config.toml
n_kv_head = 2
activation = "tanh_gelu"
qk_norm = false
bias = "all"
init_std_down = 0.00359
lr = 0.00734
beta1 = 0.95
beta2 = 0.98
grad_clip = 1.0
decay_fraction = 0.697
final_lr_fraction = 0.0
batch_tokens = 32768
seq_len = 2048
Each number is 128 + 32 x the weight over its row's rms, rounded and kept within 0 to 255. Layers, rows and columns count from 0. The size above them is the row's rms in percent of the matrix's.

# layer 11 attention value, 192x192, rms 0.123, rows 4-50, columns 96-127
size [ 97 116 107 108  90 100 125 104 109  98 119 115 109 108 119 109 121 111 101  99 104 110 106 108 118 114 119 103  93 104 105 107 101 100 107  94 106 133 101 114  93 104 120 108 101 102 110]
[[161 170  78 126 106 135  82 171 140 117 151 114 135 101 167 122 169 129 102 148  68 123 108 160 137 140  61 142  83 138 161  95]
 [168  76 151  70 135 122 153 113 165 130  73 123 129 134  52 159 165  98  81 175 125 165 110 163 155  97 122 155 147 104 125 101]
 [126 118 147 129 185  63 166  95 120 168 125 153 107 136 113 145 170 124 182 101 129 169 129 178 170 163 151 202 132 135 143 159]
 [ 95 134  99 138 150 105  97 103 155 154  95 105  78 180  89 139  79 137 101 111  88 158 176  64  93 166  80 130 199  83 155 119]
 [118  81 118 129 139 115  91  90 107 122 124 189  79 131 151  58 155 103  57 140  74 125  75 138 100 156  91  94 184 170 121  89]
 [146 126 112 127 124 147 220  85 127 170 109 146 113 114  79 123 138 127 127 101 153 111  74  64 124 132  91  50 103 129 104 141]
 [193 112 170 143 160 158 148 143 149 144  48 131 112 105 101 140 110 110 171 111 117 106 130 101 129 102 140 181  94  93  93 137]
 [135  84 142 130 147 166 109 122 192 127 147 115 108 107  62 130 112 105 180  76 168 118 130  99 185 152 126 144 149  62 131 111]
 [129 173 130 127  90 117 179 122 121 129 120 101 171  95  66 140 123 107 118 106 138  99 149  83 166 106 150 119 128 182 169 227]
 [121 157  86  73 179 115 154 128 123 157 180 120 129 153 121 101 176 166 141 137 141 136 125  78 163  79 170 113 152 117 140 135]
 [173 111 119 139 127 100 113 133 154 175  71 108 133  82 102 130 116 148 217 101 135 129 134 119  96 145 180  94 162 195 120 148]
 [130  68 143 137 139 166 134 112  71 117 137 156 138 186 121 190 123 101  98 168 115 150 127 128  98 200 128  33 140  89 120 137]
 [133 139 122 147 147 149 115 153 143  82 152 151 128 131 204 155  90  84 164 131 161 142 125 177 150 128 133 177 136  91 182  82]
 [139 145 116 142  88  79 170 168 149 175 112  96 141 189  92 157 132 117 131 177 105 146 153 100 129 143 208 103 136  68 114 190]
 [ 88 171 153 201 137 132 107  88 183 139 125 127 113  95  82 114 164  98 131  98 129 136 137 116 129 168 105 106 162  90 158 152]
 [ 97 181 154 112 146 124 103 137 102 111 163 107 129 185 128  67 141 145 108 120  98 103 118 216 147 160 205 161 107 113  88 150]
 [114 145 165  97 147 135 172  93 143  67 165 119 170 199 168 137 138  74 115 145 136  86 126 129 141 136 126 108  96 142  81 116]
 [113 131 132 153 123 148 158 168 131  87 128 113 158 162 151  94 111  86  98  23  92  75 106 147 110 105 129 100 110 122  95 177]
 [130  58 141 111 158  99 101 177 168 118  93 178 125 142 114 182 108  99  70 159 114 127 125 146  92 128 147 159 152 106  97 116]
 [ 74 125 153 118 161 121 102 124 123 157  90 162  53 166  45 114 125 100 126 143  96 103  70 158 144 122 150  65 159 103  67 100]
 [117 118 128 146 115  98 144 145 112 122 216 160 132 222 141 150 186 150 136 132 137  88 177 143  59 153 130 121 157 126 166 126]
 [159  17 162 135 134 156 179  78 100 119 110  72 154  99 124 145 124 140 141  91  98  83 112 146 139 115 161  99 120 124  50 152]
 [109  55 140 175 151 114  93  78 131 140 140 153 123 136 148 165 148  65 104 123 110 133 108 124  62  69 168 126  95 132 149 136]
 [ 94 107 118  88 134 131 186 137 103 127 100 118 121 127  74 159 138 152 146 125 127 149 142 142  98 132 151  97 159 117 130 138]
 [117 147 127 138 148 176 166  96 121  75 137 122 174  79 157 140 175 117 124  81 183 129  78 162 131 121 125 122 128  81 123 100]
 [ 89 131  78 137 146 151 143 151  84 120  96 142 152 122 113 191 151 119  87 124 168 129 146 109 137  98 141 136 157  82 168  85]
 [122  78 147  91 141 139 100  79 104 124 116 179 141 124 121 196 159 150 139 109  95 125 126  96  98 134 103 111 110 106 162 157]
 [158 133  65 144 136 114  91 114 135 138 109 161  92 104 135  69 118 154 150 126 141 157 127  92 109 143 133 133 147  99  99 103]
 [126 127 125 109 156  97 104 130  96 142 132 121 157  87 197 156 178  54 152 131  99 185  94 139  71 139 108 165 121 122 131 111]
 [ 85 181 114 128 127 122 171 189  74  85 155 160 154 145 123 121  75 130 203  65 159 134 135 106 138 126 119 180 176 248 154 179]
 [215 142 134 147 115 119 124 173 126 148 190 121  91 157 137 163 159 136 160 173 123 111 170 154 172 186  96 160  91 118 130  74]
 [149  94 126 150 140 175  97 109  95 161 159 180 143 116 145 134 125 207 123 158 135 185 158 152 152 145 136 145 158 188 137  70]
 [101 152 135 144 130 140 165 156  82 121 128 130  82 177 165 122 183 180  98 135 156 143 158 181 103  95 141 147 185 140 129 132]
 [129 194 149 178 153 156 184 104 131  55 125  98 133 103 181 148 100  62 176 130 242 131 138 121 147 149 107 105 108 122 104 135]
 [117  85 147 164  61 118 171 164  62 120 132 169 145 135  95  65 105 129 159 145 111 188 203 106 143 132 139 139 176 165 118 126]
 [125 201 131  85 128 153 178  80 157 147 114 100 154  87 146 158 161 119  96 136 125 113 104 131 143 126  74  80  77  85 152 138]
 [125 193 136  90 164  83  79  55 115 151 149 125 143 172 133 113 164 195 106 137 200 136 154  85  67 121 152  55 141 111 134 137]
 [150 159 163 194  76 115 111 112 107 137 152 143 136 150 125  94 139 150  89 138 110 139 106 110 137 171 165 182 125 143 134 127]
 [142 175 137 130 133 151 117 108 181 109  91 102  71 118 117 121 107 101  88 151 133 134  98 111  86 177  79 131 125 107 139 167]
 [105 153  76 118 149 162 120 107  91 173 160 127 137 127 123 126 132 166  59 164  68 103 127 182 130 104  76  98 106 133  87 137]
 [160 136 125 124 160  92 178 108 110 117 110 134 118 125 131 149  98  42 104  83 176 126 176  96 119 159  75 164 153 108 130 149]
 [128 170  96 139 128 116 169  93 121  60  99 113 133 103 126 128 131  97 154  54 166 135 121 111 102 121 150  79 130 100 121 123]
 [119 143 134 155 130 157 188 123  72 178 122 122 194 156 121 126  98 115 126 126 100 199 224 100 148 188  59 180 120 125 153 136]
 [ 93 103 131 126 151 103 153 166 160 151 106 102  67 184 155  66 138 102 124 121 146 133 109 129 153 155 189 124 133 147 108  93]
 [144 169 128  76 172 126 131 130 134 112  40 135 114 128 166 126 154 154 156 167 179 182 163  81 105  93 139 201  81 155 149  73]
 [124 170  83 135 139  94 101 146  77 115 172 157 116 168 108 138 108  93  96 176  72 144 147 162 174 185 171  48 170 156 148 105]
 [121 182 171  81 136 138 141 122 116  96 188 132 149 172 129 146 165 144  97 133 124 168 146 151 150 124 192 106 110 139 142 141]]
# layer 11 attention output (transposed), 192x192, rms 0.251, rows 4-49, columns 96-127
size [ 93 102 100 102  88  92 109  95 105  96 114 102 100 103 111 108 112 103  99  95  98 111 107 107 111 106 104  95  92 100 101  99 100  91 108  92 106 120 103 104  96 103 106 104  95  98]
[[109 111 129 112 157 158 120 133  95 124 151  85 138 116 133 157 169 115  94 105  99 108 117  89  37 164 111  84 115 133 103 134]
 [130 177 103 177 100 112 145  76 126 138 102 112 154  89 177 173 138 157  92 153 144 132 106 123 109 163 141 185 155 104 119  67]
 [117 134 160 128  59 156 113 125  60  99 124 127 136 130 166  85  88 141  79 124  39 160 135 161 148 176 127  87 162 139 147 123]
 [131 130 159 148 146 166 132  80  80 114 171 131 157 108 146  95 181 147 141 108  65 114  88  99 158 125 131  85 151 161 124 135]
 [137 122 147 162 118 168 112 157 113  79 195 122 156 160 160 188 131 178 161 146 132 128  60 120 156 129  80 125 110 122 102 164]
 [151 113 122 115 115 120 116  72 121 126 122 118 135 156  82 108 147  79 101 102 121 132 131 171 153 145 104 128 153 137 121 116]
 [ 75 151  82 120  74 139 168 100  56 159 165 170 121 100 160 144  82 127 113  98 108 207 131 107 134 134 150 134 174 121 202 134]
 [ 56 126  66  80 105 130 164 133  67 191 137 146 164  78 168 139  96 100 113 140  69 141 163 148 120 176 193 116 116 186 122 121]
 [ 89 118 116 175 113 157 135 145 113 146 127 115 132 148 155  86 191 149 134 107  91 145 176 126  86 157  61 124  46 116  84 112]
 [110 126 170  46 134 142  79 129 140 162 177 132 175 122 140  98 122  60 135 112 127 130  95 107 158 124 110 145  81 146 123 163]
 [131  79  97  76  77 159 113 158 119 204 107 147 151 125 188 169  73 116  78 122 114 161 164 135 100 161 187 131 157 116 151 140]
 [102 121 190 140 103  80  92 129 151 145 150  74 122 122 134 118 181 126 111 107 131 127 125 114 126 102 116 152 152 194  82  86]
 [ 93 122 145 199 160 111 141 127 100 190 116 155 135 123 165  62 202 122 173 152 159 115  85 125 104  91 138  92 173  89  88 100]
 [136 160 145 113 176 152  80 137 127 137 155 128 117 116 165 102  76  59  93 122 128 193 119  77 134 172 121 118 156  89 124  53]
 [105 113 110 117 132 138  76 162 116 151 152 145 187 126 112  62 181 111 134 116 122 132 121 100  52 155 135 145  81 158 109 139]
 [145 133 170 163  73 147  69 137 141 135 132 114 111  99 170 172 146  86 168 137 162 152 110 118  81 102 128 100 134 105 111 182]
 [118 140 121 181 138 117 196 138 149 166 185 130  84  68 140 131 125 122 188 169 174 138 138 187 102 127 120 106  70 156  98 126]
 [ 91 131  97 137 112 165 154 114 132 130 130 107  80 124 105 155 122 121 113 141 180 149 120 152 122  58  56 150 136 142 112 128]
 [102 111  88 189 101  96 194  71 125 130  99 129 111  83 120 179 100  82 138  84 142 175 119 165 154 137 119 147 149  65 157 106]
 [109 104  97 123  60 121 179  80 154 170 107 171 156 137 148 129 181  85 164 114 149 143 123 109 105 102 124 110 154 124 105 116]
 [175 104 159 149 151 149  49 110  91 145 129 119 138  94  71 161  62 131  99 118 166 120 169  98 124 156 134 148 134 113 106 102]
 [101 168 132  72 157  97 136 126 141 115 165 154  79 123 137 175  99 127 101  88 129 121 171 195 141 112 131 132 189 166 153 126]
 [168 105 144 120  73  64 109 185  78 153  93 188 115 174 103  63 112  94 102 154 122 164 111 116 119 123  59 173 122 119 101 132]
 [135 178 120 119 107 126 107 115  96 103 177 157 105 133 140  76 118 160 136 178 137 135 103  65 168 132 139 184 168  74  83 115]
 [138 113 127 138  34 110 115 186 167 151 137 133 113 126 150 154  33 131  98 134 128  39 138 133 105 147 112 148 136  70 146 135]
 [ 81 143 137 174  74 159  93 107  99  93 179  86 136  98 109 134 124 145 140 148  83 125 102 138 147 134 123 171 122 114 172 159]
 [140 155 170 118 162 163  92 111 127 133 159  88 132 131 107 128 131 132 143 170 114  67  90 141 132 143 105 135 108 126 135  89]
 [138 125  93  97  88 175  94 163  82  86 127  69 124 134 183 170 147 129  97 127  92 156 160 105  95 140 122 126 130 129 164 143]
 [ 85 108 156 170 133 135 132 125 113  82 123 109 120 166  98  89  80 157 141 171 151 160 102 134 173  27 125 124 114 150 104 166]
 [188 109  63 114 134 150  98 114  93 140 123  90  98 133 104 120 155 101  93 158 139 129 181 112  83 156  54  94  89 105  77 135]
 [ 96 123 123 131 117 142 136 114 152  72 132 111 166 150 158 131 111 113  90 128 158 192 117 125 112 123 181 154 135 153 122 102]
 [147  89 141 199 167 133  85  98 181  86 116 137  92 113 146 117 140  98 135  85  82 112 111  67 124 117  85 118 151 146 116 118]
 [145  86 154  97 115 133 114 100 150 114 119 174 123 104  91 123  49 148 112 108  96 151 154  95 122  38 127 117 110  86 127 103]
 [100 176 109 180 152  87 146 215 147 169 159 138 129 132  88 122 116 149 142 110 122 146 152 163 130 132 186 145 105 103 188 182]
 [137 143 142 102 171 143  53 110 182  98 146  89 158 113 155 186 136 141 165 120 103 112  78 132 137 145 111 144  86 152  82 154]
 [ 80 167 151 116 139 122 167 142  88 153 168 103 153 142  88  71 162  95 198 152 154  96 133 101 106 165 148 204 119 136 194 107]
 [119 157 153  94 117 161 116 154 152 162 113  99 100 130 185 151 130 138 101 144 118 109 161  96 185 150 158 135 111 142 114 116]
 [126 161 119 132 153 103  93 141 158  64  88 114 143 171 134 102 107 133 183 150 103 146 149 107  62  73  56 141 160 163 126 113]
 [ 87 171 146 108 100 110 118 148  97  65 133 148 112  92  78 131 208 111 136 154 101 123 122 101 129 125  94  96  91 102 197  90]
 [138 167 151 172 128 142 114  92 144  89 132 116  88 144 120 168 130 159 104 115 149 100 142 106 169 125 163 144 119 107 184 113]
 [128 118 128 175 122 142 141 160  96 133 155 132 153 157 105 160 114 193 120 115 128 117 130 171 136 152 213 122 135 163 171 130]
 [142  82 100 119 133 175 120 185 108 213 122 105 113 151 125 121 122 123 129  80 143  88 103  92 133 123 152 104 101 161  97 186]
 [122 161 107 163 180 118  73  95 118  93 121 100 103 113 138  83 170 138 153 141  64 139  86 146 131 138 180 129  72 210 175 111]
 [ 90 106 128 121 105  74 114 119  89 154 104 155 145  81 121 139 156  73 121 132 123 183 140 127 111 144 115  82 133 122 111 159]
 [101 146 165  93 148 144 146 106 138  97 115 114  93 139  87 109 198 116 133 133 125  97  73 155 158 119 148  77 182 129 148 137]
 [104 149 164 105 105 121 117 135 145 106 110 109 184  82 117 177 157 106 148 105  82 169 151 114 155 118 132 124 118 121 115 115]]